Weights of a small transformer language model: width 160.
Each number is 128 + 24 x the weight over its row's rms, rounded and kept within 0 to 255. Layers, rows and columns count from 0. Numbers have three digits each. The size before them is the row's rms in percent of the matrix's.

# up: layer 5 MLP up, 448x160, rms 0.0642, rows 217-230, columns 0-159
# down: layer 5 MLP down (transposed), 448x160, rms 0.0639, rows 217-229, columns 0-159
# gate: layer 5 MLP gate, 448x160, rms 0.0644, rows 218-230, columns 0-159
up217 098:130114148157089099110112167123145144121164155185113172150090134151148127144084124122145139143119123141185140148159116136121152137108112124113090091141129166125120086166136120173117163139122122164092165124107109116106140146155146151161128147133079112118172174138107137169126125118158158125126119118131119096114127133116125170122122151163107148121133131160097104141144097154155116115142155107184145139092112162152157095111127117106140091118086139142121136121111136110151147071137178
down217 100:131165140110093114151089156153134080146106119152152139132128143116121153152147165134067119065118124119116146140157117125161106118132116150107106101061153146148134118106106129125113094083161149131102158123160137105155097129119113153125098104127162131166110125109156113123086157137082131108124103122118153126121118077118118157112194095127152146124120138167108141154144149110121155110095143135140124134098122160116142088095151120139139117091116115160160146143130101114154137168184146
gate218 098:105152126126160092112137108143149079098130091154126080131120129108143160147119116124134116140114127088121129115124115080164117141100130175132074093160120077106112141105119124140094138155088119133129133121131128117123124111162098100108138069147128077168109110107148149140116096191108093122123115123118109142102173105121145144172136160143174113149136152133134151096115128146118125157094159117162076124121122141147164170119142159182111123146129117114131084159144115144151120128117120
up218 096:119108116130136085117133109153126085149122128108076128149115171184145117134151138107149127134177126141139158152118167127157137157165113152174139114118077127142103122117097148161112129150118148130151097110126115097111098159111115124114130125192158110125096117112143094118158127126125105119117129094128110113143193108152087151090163129121114134152136149185115097158119171084142116139115143108130099148161131121103153114125097177153164141091114106139141121101102183118128118118147112
down218 096:120149152114152086110103186092107163145125142166139111132120120131135169147162124144112179151142126157130148170165138105107155182149142103083122095091106165155115149114141144142107124120111136148130216145133091149148111124136141118132175135157139095137143150161148114134132123119100150102167119093111124175087152101092137109105142120129091131099155108138125125122116117117148092157109149111121116123130117106127129121099160164146137128132188118126119146147133092106167134105121142
gate219 093:104133111139080181122160121145117131114142144115151151116148139122142096136097103052163144126124173107116123127175161127111082124154115144165099130149189134103113142110146137150120130168142115162102091078132145120123162124124144083065132114119115141117172125114088128157121106113109133129131115112116090130110142079139136130094111131123135099137158169095129131137158135170084140129180112148118104132111113106158149134115142112132139098160157120112114108165131119172133160125114124
up219 102:113136135133109105094078119110144130146134134091141175111112100105106097146144107136049137140146155123147151137131181088142125103127142133127128100111148091143161122129153180119128088129105111158116103135133133145101145079113096115144113159143158144151120082124124126135088137097112126110104141118106125108122154102097139089103096165123136104127100143135170107115098087121085093098110094108143160120146108132147128125148147102129137175113125072117128159095148136158106165149171131
down219 102:147116138122113126123089165168127117085162142123144173161096137131108075161155112126152148119104078110131146133118160128135126109152127128132129138129103117107123117190131138163127142065100122087157131117127122099161109146123134141127114137114113172107138099112121110114170105143141066125141142160113155103103117108171155113131120120135126096116154132069131098116113120103146073106133146171132154079135129155129125123142131153145120166100098152128110112188144153143164143118097161
gate220 094:130130133106145089188138124123125159126090167133147128137145140167142172126115134148140165116141108143107097151158123149126113175090054080171116134123150103163174098135138100127176108179173168118127148125113128121142123107142142141142107111164118133149180130093130160081159092146141151114121135151116143137139124114153108112118127144110134122152137144131139147126176094121144146107144166093119095118139143145133142113126143122106116135124112148145134146146098096134196164145126084
up220 100:134154136082121116133122177108158122117117132144132124152124143160183118084104108149162138145160104125134153119118143112123113132144114143148144136114173135113110130120144167143142171175119134119159112138130115123144147123119086124125118134114156167164140172177164119122169102179127151134120127115069086130131155119160120108160129103147142150161135134123132147116158099109131087128126156125099093099145101164125112153097092123111131115124139186161205107147115098104158136094113110
down220 098:133153121114114127141116125169127137097152112153133143126100101104074140164094137111124144138106116137169141138112125124139095154120125154077094134153129134175167088180106175105179147160172137100184136130127145120125105138125155100129128164102113096104118120109166123104123123114134109131145109112095120135154130145140122134120088146130133138152143074161153140168150140109134161160126112126150129163118132167106077152071114179116115127141094118098112165114142129098122131141137177
gate221 092:161157148191114127149123103144112154095118122114145172152133100110149107177158129063152155094163143118110118108155142127134162122138101134072109137142078083119146160156164126095152155146113154139130089106149104200122135125142126139166109128119121120125184141108125111119126074140144133126157163115132100124114115133156150145106134136114144140077115131170140099084118150142143111121118163142116106137114139108120104111116118100115185130129158114143142124130132101127136152119156166
up221 098:135129111129099099149135118133107142119119137107109124105160153098107132120125110114147104139159168152136184130153122173125154119125126110129169135122111157116115132130151155106140114145130137101117163134118133115129147096115131176121157141152123052123079102134113167088082151139129151109131172143139158138136169094109108161139142139134090136101130101184140183096129127102095171129139130147124113098139150116146147107116158114150110152152147147124117138192177153181106143148129168
down221 094:124153164124103111128101155125124115140118142112148099128145099148099189171133115158139142153125137107143102146131128100166136160115110151113143101119151099142137097142145118068138097121069107116163149140144092113118122140114146133124158142140125139162158124148115159187147115141088085146097136133137098080113159164131115113102140132173145100144124108140093109133124151127134154135108161110117137116126092144126184096100075132126160109140105104121159100136142142151129124161066176
gate222 105:101113095149121151078099073126114194145160138162110129073151090115106136120085155139105111145157111105129142093127130135130129138140123089156153109136125104139134152092112146159123153128137128088109136118124104128133145121129161108112116120124120125149133154153116155128133125102146163118113115107144120108138107157127141095138106145137149092125137082134145093062117149152173161074109118135147097170115165137151100116103095150169108150108115086163112089113150157142138101108097159
up222 104:144148117137141110120144138124136140131130114104084109154154125141154106154162070115098137106159158121129127116134101168149101118126103123112126127065156111157172135112147143147155170155144158128145079113123084124145115094153107120133143156099137135127153098118130100066116108124083143081116159148134126133125084179123167149181124123096155121112119129144147126134108140130159109096157131174133130119094120103123132088121135151151161162105098145116146187127179147142148120121111111
down222 106:175173126153122117132144150114141117117124113160166175129123142142132070117153093119089102144082109109119146089165137149162124089129131126134115137136139132160115143135112130150143189117141163165111163130130095112081084128165126155101130164148107111100116117130122122147174159133155131149147130146126110088126114121194122154169113091157153094169095156112130166147138143111115128109103151119124116128097145111125117159137117089104158101129119113173136133098148114145124151161154115
gate223 102:132169123137160100107092145135094087163118109132119133139137126107133143134146141138077109102143152180142117135114135162114110123150102128143112125124126139144158085091121181170089153110096152151068141111102106116091122162102111159125171120117145119092124097098088152128122130110113114120123183125143137097131151117137136155092138140092147137107150123091110099085109133122122094160124136126092128159113097116147139100118112114121153166158066091151157116135156122171131124117100095
up223 094:115128109132143101108130093141127136143132166117102157109096111172155140102124121103157186101170086145132146112143162146113096111156110151159127131154119127090106108175125097108107110131114155101115126129129107090136124135154135147145144144125131165085124109106109163184116114153169186074134150122106133083130116120153145142150128093119149104124139131189183135145155138127115120123126118092104153109116141119131187170134117123182111153149130151117147102162143118097133115147125138
down223 099:131134136162159120118133110130099105148124112105113137109150124109070132150164125147128119162125146081127140182091169123120151068140100078100153147131110105119121099137149112123100111120110139138137108160093139097150088145089157134134113113112123127132120192111189159103145098146153130173148098135166134134160165144150094146148107158093127105126138170132105124149105161147125140100068149090132128118084118156141101137121145135113144131102107138140147109121127133101140165096132110
gate224 101:153098120127112115130128138142168143112119136134109139115146128116108079127151130109150120149131177136144132111112151133126114128129077154142093141125128108152113134121149105117156084103139090131140130125150128088154116127152162083144142096191164116098127117193120086132081121134162148132133097124117099100159172126159145128127159104158125119093162125147092169116079097123098108120152090125155107165117112116107109166107148130164145105179114134106094088183127100144128117135125121
up224 095:077157140146149124158166122119121173116130133172138100124162139128090135118169176116118085075153140170102125121146155142131142139095117068103113160120121095171087162121139115135137119152138143146081128171126132115121092118109136150154108127128120151135126135131117141120134102150106104149112145101142118097124132153169107123094145104094111099124154088120111142116152144135169173112160130141114095148102130110141141148117141143089139103116131147108095112151138157105164200115090106
down224 099:115085140120138124116162103125129127137153108134135100123142104119156143168121138114123125161129110142109116140102097133114120063107148142126150123107090124112107123136106153107124104105126132170115109126143190118105104073112138108154161119127142108103078101140120148158162148163156125149132073110126144124199140155086142126162123090117134114128131134126129123167176130146113174108109111126136135177132125153082120142114115109122152057120169138091133136076102123156113098104127147
gate225 101:159133122144065097116084126156150152155105154115115140130130163116104131139129169127100143088099112118149126187132100082115091182167099121121134074102086101134124144114096080092150148122150137148145168106122146136145152150128133110159116109139145132129100115118142151111092132152095153138099164123134099140137098154140143140111107099111116136135086149138153089112128104134151156130162152145105112125135127073135130132157140128139151138133098112139161160158181158074128130117141120
up225 104:113133148156137140117191157135064133121150077093150118128112103061142130113109139088104136125140139163169131145070084170105094126181151134147127141120148113092124158153143111120147105113127136130143118160119131132138156109144138118115144103138117161151126119126125128141084124126123126118149116110147117100109145142125150105151086145137103105119120153093146109112105108096145080134136098098169124143177149173136164133144128115158115100162174116101150103114115096119129118147158176
down225 103:144136134111160149126146135118142113133129140146139180135150105162127157143132166151146164170124130158089095142141148168079160124166124113137124153126095122181161113111130154102120124105120152122122138120156088146109114169175128158123156107116135123118095128167170138107089096124107168138090101111108123119138109127138156095163139110147140101105088119108081143121120139114128106094120115117148089131179118112088161104109108163085109172109150127125138105156099139076111153156133124
gate226 092:045098116125097118133117092155149151182153120166114159134079158143119112140140135108108112127081113094111111153124141162135122106167131123098143104143133104117126137128079153131148149161108168130099080105166128176136134078137109141141106086148162164129100146138139122097100140092127147173138104127143132128153106131129132138118113104125130117159153124143145129110137132160101135105163142098154070128120132116140099119069129147124152107152139156130130104126104150150123125151145181
up226 095:103135165087115124130103099116125090113094127116109094111145125120127142124125145123162114089122100140143154123158131110154137158131079127119082115180104120118113124120111099095117143126158131089174144106133126106115133131156140144125150145175113160141117126117082151109163087158162172154149126129139098112124121192156138146147138151116072141154159123105125168148079101112091119150136160097108130091148146110127078130158145122117140100118151160144112151094085154098146115156107131
down226 096:081151170126118129128152134116142156156135115145114112095076141128115091152105109100120122130122120139148103153144131131110167134112131126076140114151157096097131140133105130145103145158137147155096170095155126098128143097116160140124115150132170129165174148167094142118133109115128107123168086108135133121153094123102107104164131133161139136105140113115126151107171113140115137095092119146126104157144109129122139138104079096096177123188163117099134104153127156169156135151063160
gate227 098:094119120158136110062147132118141143149155145148137147132131126105164131156137145093111131155151152201132124170122148122125122152085151132150107135106143079117141170117136096120111098106103131114117090089146112129118104096136110092125131105119146119130140113139158144145082112121108130170122163143133165142111109165109123170099157089101130151165107120134104164155180117168151159100156143125161125104141152147110101135138158134144124130121129066122170139088131134089137121163151151
up227 096:133092142146153173129104115101153096083129159143142119113132187098128131095140118116083131103105115117102146129145195118184151138124101114140140113126124136117140154136146131113148136125106163128098132117108133088092137149143077129131100133102084115123151160123112093079094123155139113138135118150118120135122113083086153129095116174107143109126125122089093110128118153082124155116134123131095133119133100098124086156174117116159096138157111158142120148117118179131077101165131147
down227 104:121111156101133108123130156121145133144119128110082121109110156128128153126095115144159096136138093145156115142111091133127125168150107114115139142170165189138096141114127189110120133155089128100100118164165171144084100107114121151144160106158141115120087122117101137124169120110135116163121104123157135086120093151098116123103117146152170153128129112107143160164131092119101122134160103090113138187144117111122092096148126122089122132123083108143142119150124140077109144159181112
gate228 095:148128163095160127168114171124097141127152119147103107090117095144153132124096150146118151133149119115154145119160131116122116156137166098132110135153136111122092113154127125109089120155123095162121145115078172090119137129110113132124122116113158131194140116128164119148167189091137156129124165110120106143122134136161144088094115119142134147153110127097081126087144147115105121139146124098119129130068075120192125134121125151084127092131121157122120138118074157108115149148145156
up228 092:107064107106141130133135148122108167137166110118079147129105127171104112115123109156125143127126164106141129131100104140120100118123091148125173124115136122128088091125104104119116169133129103128125170113125115129114113117165126160150099167115128132100120126156146111121158138106131136135125121120074092131169153066129078109150107091109124143104117135172204107101148063174133134114108155190114110130098143118141151110163109129123133132117135117132133110164151139150119133132156094
down228 097:088086121129174157100135163137151158102112150138098102136116096131143128105105140154116083118097093077162128146165121134114150148111119132150104116163173111123109111104088144106141149129152119145114079136093170154123119104133145136115095126122127145130111171156142149112078127116156133181105113107124083132122121133159104077094159093141193114134117107122121139138103131106128153167133140111149127134066160131129134139109125114161127135130139133105174108152128169101093120148141108
gate229 089:138121133126111122133105106076140119113131100093113136102100131125165086173168118148113147129112159127116141126162122073119137141144158165085114127150125122140075117114093163143120110167103168168147132111110139120134097142110116155135100146142097102107147147104154143148155137165173103123082077110136151114133143097108144109093114168137125138175156125113112138145099143110116087105174151125132150136143138142146120149141159142091130167134141117177102103154117130129095149111066139
up229 096:110089087151121115141079102085167156149145115141163141088141130125110132105155137137112104130150110116098115076137138123155123175167102164142138110154131110088145184130149124114163130122141111136106166072093155165116123169124149150126142147135129111079138107123125160099136106115133148128122120111133136133129142117127153096137120101122133124105164143121135170098156111186119149149117109109129089129174075110095180136114129162101128128145141125163115107149131095092126103150167140
down229 100:117105143108117144103102132109129139106147145140094163144114124111119139135115100163131154155141118164127133105147134125106164141160144125085146114101142144141125126127136140125125151137111186134116155134154159137097089104139111128138143169160118167133152119126151154148144162156149118119142127135173110113146121142105149070130117174134173096122144133121127098013155137124155118099104173140122144128122131146109105117085122092121143104117129112088121131118170118131144137113113214
gate230 108:154114114079126214149107111116104121125117147178111117117157124129115125062116146157101097164132107081137082135111144138128121127138113122137171119160175132141133097164108142131109131111145095128152126118091119107132144107141156110107094139090152150115168152128155141175089140125148133126145151136128156142120139133152097147116111126116174171130108190163155150100107160146113111100141152145120123108135092100126128152112148138153114148139150165143110119137149116147148139186149149
up230 102:178112127143116131077177101159159129127108120128122118096171125081109076119108117150117121153150112123153132105151143169106115119130087124130132157149165126141142108126120085150105115132100103127152128107086119109122103071159075143103099089100175124123121124115147104130128089123095125131140146146110130106121126066107111140110095155098119174140133088137143115134116112156136119148104117165142123155152141129152144124143101085112185102146112146119114127153150096126139157170130088